From a checkpoint of a small transformer trained on Wikipedia: rotary positions, untied embeddings.
Each number is 128 + 32 x the weight over the matrix's rms, rounded and kept within 0 to 255. Layers, rows and columns count from 0. Numbers have three digits each.

# gate: layer 7 MLP gate, 256x96, rms 0.211, rows 129-184, columns 32-63
# up: layer 7 MLP up, 256x96, rms 0.22, rows 129-184, columns 32-63
# down: layer 7 MLP down (transposed), 256x96, rms 0.212, rows 129-184, columns 32-63
gate129:121124091109103138108102204095165145150167070083144057125091140142139144138145161124071112167090
up129:127122141134092181095095126179179126161117108142144173159131135132097177081096153141161116090178
down129:174152178129141167144084131092130137098123217093156127140138129113025148158113152113137160076107
gate130:130134125083134140111154155131086163139110110133077130106114147133120110166165102094145088086107
up130:101134183142115142120141091152157154119176113181094084112161177171043113121180111143177098103070
down130:170120178096078131141093122178136180119136114015128091065128151165110151132097110136131119125091
gate131:085146128115154126108085136066143101169184094148152085144091109113101155033133150108094046128161
up131:161179149161166103178166116165173150111196090145129166165126119126113139183121100142105136067128
down131:114122088124111109107089133136141075097162187125198099147172108150127130142123159167127136192119
gate132:125177093138149151168140139112103094086102169124125128112146110125110061108161113094141120152090
up132:073099161149116166141170182136158065111127119180126126145171144152107146143125122144094150211123
down132:077111148113111186129177131152087167129155127160131143177127153164127084132131130133094096117152
gate133:130100154113152182134129144157079080143105163158134139133129140159153140064116178098100096118135
up133:115146134106192109101098141133169141082145116177100103139119057212143141131126161094149135103099
down133:177083168170116169089097104161108112076142120068121136161145105152125169139140162114098093065141
gate134:113146115179137095138126140137171102154065137103114121158174127141135068091115158115129129117109
up134:149117174134116102141122102076113111165060159081147155147127170136144091145124088165074194076068
down134:146137111125116162162142127163082120138121186095112148167137155116156123161103090151118104108046
gate135:116139127170182145161089113099099143132138123118063140087085153070149174112097099144123123151114
up135:118144175180154120163110157110121131132086102133099160126079143150142115198092106139111139112086
down135:121174109132123085056136093186080083107143123083079129103169132117101124166053170131146136125106
gate136:102145158089096099075094114130123124184139081131162143123082128172179187103160181099186134134145
up136:147186088121063110155126145142151113124086147118138098124126153113120138134114164090153066123134
down136:129070171078120110089135160111162128080108148074123109146125008110163058066088113116093108100125
gate137:160114155116162100164130120160153155116119134079109139173143131138072115127116124134125157113140
up137:138160087065132082102068088119174159107194152153124174165154112136084116088144156119054132181130
down137:194128148178124132155125142109153138112094172031082086170103084150116090157099157095116180104131
gate138:073116073087171129118174074172100143160102068136118177115128121078136182123109139163180155156146
up138:157145109137126220102141182127090103147113129133162137128112145147099123164115106084146107161175
down138:097114069144065112170173162126131143144102112107152163183092115134144138098115147120112129064175
gate139:151150088144154104164115087161097119169161112098113112174149095115136097108076133130149205134165
up139:112123102147137172154088131115158140088190103155120151116146118110108121146156102136142077133129
down139:157099135133140106073130090194143133109110102166103097125184122128081088166133136104164160143128
gate140:203109043119151165119108103185117143104146127048129150123158170109122118146140144173138128115084
up140:102121159143079051110125143119081195171102114109098159146109176166122072136104141113117086109142
down140:156110143093159099144117085149136134085151133145144160102116097163117092134139165145105083151114
gate141:169180147146127115114086121109178073081153100130159102092114172114076120109134104146107121135090
up141:060086131127134077140093028108150166168132108157140090113079124143166143164123155083137178080162
down141:150122136140137169144141137111069118133124112152094100137079060146133106176208080114120092106168
gate142:167137212123144208162129094134128099087127133133111140083118126132157125128115141087065091121097
up142:089151164135091199160095135166188190143136118157105182087117161117128169141148114125072150122151
down142:144108162084063176169160148126129077140126124065100074138109064167146131117061132137105140099136
gate143:177121116140133146090117096149130116146111087078128089102094145106116142076155174154124210075140
up143:131130111134125113107095106153112190163123085194204116095136134102146150168134141069132097111155
down143:098146132134058155088122091131077123119151115243107148155094122108153136124186133171103130086098
gate144:134131109169150145106140084111190154104112115083148144149101160081188116137085111127102143116131
up144:133165116139130092184085132116109146134098101103107136123144129086128174082052166129128137067161
down144:076098128046190151170196150106149129101136154106110142141100061160145135155128126132116109142107
gate145:132172127091143145164156120158168122096171121097145110175149163098144140102165121137136116146079
up145:104133119130169144101102108117069116145125141148105168181109172101173118114125086089107165140100
down145:114162199132131084133175151140113083127118107078112106137085146129175115134135091146124171108106
gate146:076136110158122116125086131167121191174140134126129128173155155074138061192134115115055118178130
up146:117112168110124039133134115113147179159144106074196138054166143066122077128171139125143163151127
down146:151121103177130069127176144101131113136143161150172126151145139080100126110124114096127121190103
gate147:125164104165183116086128123168131104175058121131115077106133108095104087107151128095109116115141
up147:181160087152028161151119145160149132134175154144164120149159152162109133161084161111161150132123
down147:109141146131124083097125114066182066146144159144106084141151123053124129125117079129148058152108
gate148:155106140088159126097109116205158191104123109171109061175162123170101133103171117116121142112108
up148:096138120138122189139131072125129087145126116145146164121131200098157137126074136125147166107179
down148:087162184047108130104090103107132110105155118237105171113116199102116067151120109126151178176133
gate149:103148180181148129134090114155168092107172145175140088150085122107096116120135165150135153178076
up149:143153138119125125178151158116101047064069103162070068137119106137143096107098095135174120167117
down149:144110140066114102122110100126160125115046146096108131145162190159130125108183127137108066142100
gate150:106178103144110130144136100198119116143060133131170129068117120102157189184121083121147099156107
up150:119107101087091149184123118138089126126145117098153085146152162152129098168165107147155054140126
down150:162122171127073073059152154119127145133148085204139207135119107098108200184173163178107113090127
gate151:135143104097156114193113159085123107190140180095138096143087117159116109074110119199081139071133
up151:112169166161060109078182083159151150069134053143084091088122141066149139146165159089161147166174
down151:158112110108126075114149116085143115108126161104137115136142168159141134146111127136156085136141
gate152:111159105100170121138068140173088129172128124074159131157171207156114104085117169180143117118117
up152:155128168151064113166125145125135113113127120087096121117129062198153089077115101109104091124110
down152:098093161100186107089126127151116091149127116050091174153154167103142123083101187137150151109128
gate153:135182177099120130175201156132121095106130154109121112098085052104119163125142142146116189149098
up153:099107108108098176098130154121199126129122149135116095141138173141102115097135118207136175128102
down153:149135110188119187136152204132089064087156154158153089141137082158161091106130144121164222164121
gate154:108140102160166099121149131148143121111129092130149086123142152199120138145077147202141146113081
up154:148107096098123086109145145164088058163158122133073154097096113185179138173168114154103101119147
down154:119088142087145104104176095133147098119147148096145169146147163120149153138123116109123079104157
gate155:162107135151172137151152091102167094170104122127120095168101173149059101109157114095119127094096
up155:147146149161102101123091085142111103148130131130205126149107120112152086107135137086086120145165
down155:113151135203183122103100141145133147096110134142124115098199097138125095083128114115122151077185
gate156:098159097139137120139225178100116126115116137119154120118074200108088124088101174171148163153094
up156:092149153151129127138160153126146117130108105094152096168089141187112100158133132150163164096143
down156:136085136162163127145128145150133087157136161138108136142076138167107188105102137133130170135131
gate157:205149057149136087143128132112175124107123135120092205112101089114161113112124119114146167144109
up157:191130072145140077159124156161140123093155187143121186089101119116074117071145136118131155128105
down157:132125105172098123082150081126162102144148108057179105103102159169140136168139123192159102127179
gate158:122149158099079144155153075094143137124183133144071132115132086197100147108102149143079143169131
up158:167189085110097131136079109126118090137148139142148123068053185149074146150133107094138183085089
down158:104095124164156109115081166113175151071085132107074129123170141075087131064109107108170139143154
gate159:095176175066088133165091156132102154148157131118165128162102154134169152183122174105152119123130
up159:117121123158134142107083099105167124160167084117138143160125095118171063100148138173138109057116
down159:113201179101131113120111189086100111178146170113083129059112100143166134110089163092160104136104
gate160:100157096065130179162159147115129173137099144143092153145170186182119137109166166145133130166118
up160:126095135189151146099135126153188150122110074191096148157124125115128102126132122169149120139164
down160:107147161158114135125097145136079179152149149000166081166096148159131176100115136142098111127113
gate161:106141183073138087175130125170097120199104118083156119127120165126095151160080212118139160088177
up161:148077160118098106128090141165087095140129136157077124151066105105107066162174142127162160090110
down161:158092162133166132161100151157118086136151108130119112124117174129113084124097131188134111076157
gate162:136103126123178127122160147155185161175101153179144100117134093087139106106175181129111133107075
up162:097114134102154133094145143090055127142081100144135115111147118139143110129161116189137097118093
down162:131092140122151088141134180073143117153089094196112168120147141112142108147154115112093107174111
gate163:173093189083124130090094114135099164110105146065173064101075134187146139094153079118144173101196
up163:143113112150180125169199130152168146114051087138079080125099112159095143175130122112144137104125
down163:153100115113100125113121102146115098150089186206129078109181156162112110123131125131087143074131
gate164:115137103090121089133090070108104125180127136106144097120105122086173116085114121095128136146100
up164:116162101124171125131146137090129106086105163194110110095126133126129154117143149114148108052112
down164:150055120125119127126094119144100176126184084209143142142094131068096113160137130132123123149071
gate165:192063115155129116149081109123112101160036153165116084121132186142092129113120126130096122098086
up165:088185145145170125161123131060081101070151121109133129144116181128194093094093143164198166076112
down165:114128121179144058098090124072125127090148100159137113104111080107061119097157183108128136091017
gate166:090073109109178112133141179139163167128100160157162126114163168145103157122070102082124106132155
up166:113121089107085138184122109200128149206077038114067137116146129149124099120132123122049099172087
down166:117178112075144171115092143140161110159102095080200068089120155097137147129151109104100184124127
gate167:099122113121138110169177107178144138079127064075166135123111131055095165162147107164073163108103
up167:111114083108098152151132132102167112107088165176091171188160155116167182120106141129138169117085
down167:129130085137162135090133113149100106111102113059157134139138152165177137128167136107127166085112
gate168:149102133162149119147109194154088102109160123054141084164102126108104095145110103181239198093134
up168:107158161138117118088128166147100169155101149027126079173110140186098125143138098122135179104166
down168:105121110102090103130148119120135112180150116231140139072160169130112159090132174098115145082112
gate169:215114179158150096169137100126158112131142127141172062101141127130141133130137134135088146152109
up169:165113108125109115153100062113084133109107087116146075174149052131146174088107125106103131142106
down169:146109149126112132108056104152112124086155105050111177124120117153156163143115154122106153121100
gate170:090143139136122100109078125106097091148105134130154091112092177112073114117115160199158112094166
up170:099113111162123140157116080116050117108152162107106123118113162167105145143104184161092118100123
down170:133109156066158103171150117169097136181116200163199118103173099110140152161105141099093084108142
gate171:183095125113116090123139114128096132120138166120105062074096145170100157191149180093081145129060
up171:094188149092037145143099107115095149142105090175131157154153142144167124088151191130194155150107
down171:118160193089125164177135143136141101073152128209104092122126118201103139167151101148175107110093
gate172:132166171135158101201093049169162161115175137193150084118099149086099145128102118152122128140159
up172:143161152133092046099190121167184057117173103110174191134115143210103112108071084118142148092128
down172:122142183170103137145096165095089152129128156173105159154075127209125184100089176125128075124121
gate173:183123113106104158100130197107178105096115122092134115136148138110076110121119100123184151152188
up173:130109129105148105060086095133097099143112132070161162079094120087063166160158100169090145106140
down173:141132194127107106162192121107113194120189142049111142118108112178110187111095122103104083081093
gate174:161156108088123133152124090176177105069104135158117107099096128166152087092091107100097097090131
up174:179124130117087129180217164125170141040145103158156063187137126169120109122163059141134126078084
down174:102178040124128092139174144148176090099188105069112157151151146054111069072119117175117108103066
gate175:139156110154133107085159141091119077068131172158133163178102099053194068117111074123151141112069
up175:117181167055147079090106154113140061094173051130102088136115129134148145125178094097162136142140
down175:179104092123136161067186120133122125080176060184161153139117128078105154154111151151121071146131
gate176:153150106087156112185150134148140122133085186153068089102182158092122136144108119106117128108120
up176:111181118069155134020136136141170164117101186152144148153142107105143182140169139114148131144109
down176:090113126172136117086159084157143129152040101163177119070157157143120114105092133067132088117114
gate177:101186125083121118172121145157104112173174033077160105122091106171114160162148128125148163110111
up177:188139122121073157146149076122075113143200101059141113106093202160163120132162122148155127118103
down177:143122123127106129104168152158088114154157095115188169083106125113142106117111112120124087191149
gate178:132168146070148159140179190149166151139153136121106086164133112155066161140141154149123147102193
up178:083076171054134133116092104122155130127156094068198088100095114129152095126097167209136176153098
down178:122131148194126120123091145126074102146104140228148079146076119140117093120180142027146121124117
gate179:158134163105130074170148105150089092145167130178091093117179148115135167116128119102135143038130
up179:118155117120140202092109137097162133117185179129059101086135111139079118161146135137077110073136
down179:133104136162112160183119156110123139080078085150142109130127090049113103117151118131115084096106
gate180:151158135149120148133197144134102118149155129107125108136075148127150091090109114175128142161096
up180:094118047053148107114165099082123069101134126136143115137166107133130095135147111121100137192115
down180:151127150171106125143104131148143159104078131077112076203118116133110185154142090147149099116140
gate181:160108115105133122128148125123192098145174108085133124170138123124143069104172137095085200133128
up181:098165147056095146141178135121170150111097137140124118067155136177109092131138125096087134143139
down181:141133131123120143126181108154123110144127118104141129108114141098151111170170082154120127116192
gate182:107191151087177113157136124199160116103114138111145138101119102106111111117087175137118154122120
up182:174134145147146084131109159145117092113138116112147114083129107135102181133156128143130093117154
down182:103139068176120087040146100136131100138128163020118171156144113098099149147109156105110101177207
gate183:125097139178153113125127085099176093163147063136146071156062131094070147107107110088111115135051
up183:192090053149115143084148167149129110157090054138185121102177092113148105140137144127145155156132
down183:119074120074066166162162142137115123172134147100141149178134133120202074087136130135142152187135
gate184:166149098082131154141092161179140160209094158152101148099144100138079145138149142131104116075134
up184:141118096112126155174139215098101084136139138148161117142167202180128184045128133058119095194132
down184:084140086150153178106103113107152156154150138096100157124157154168117185071056087122188155211160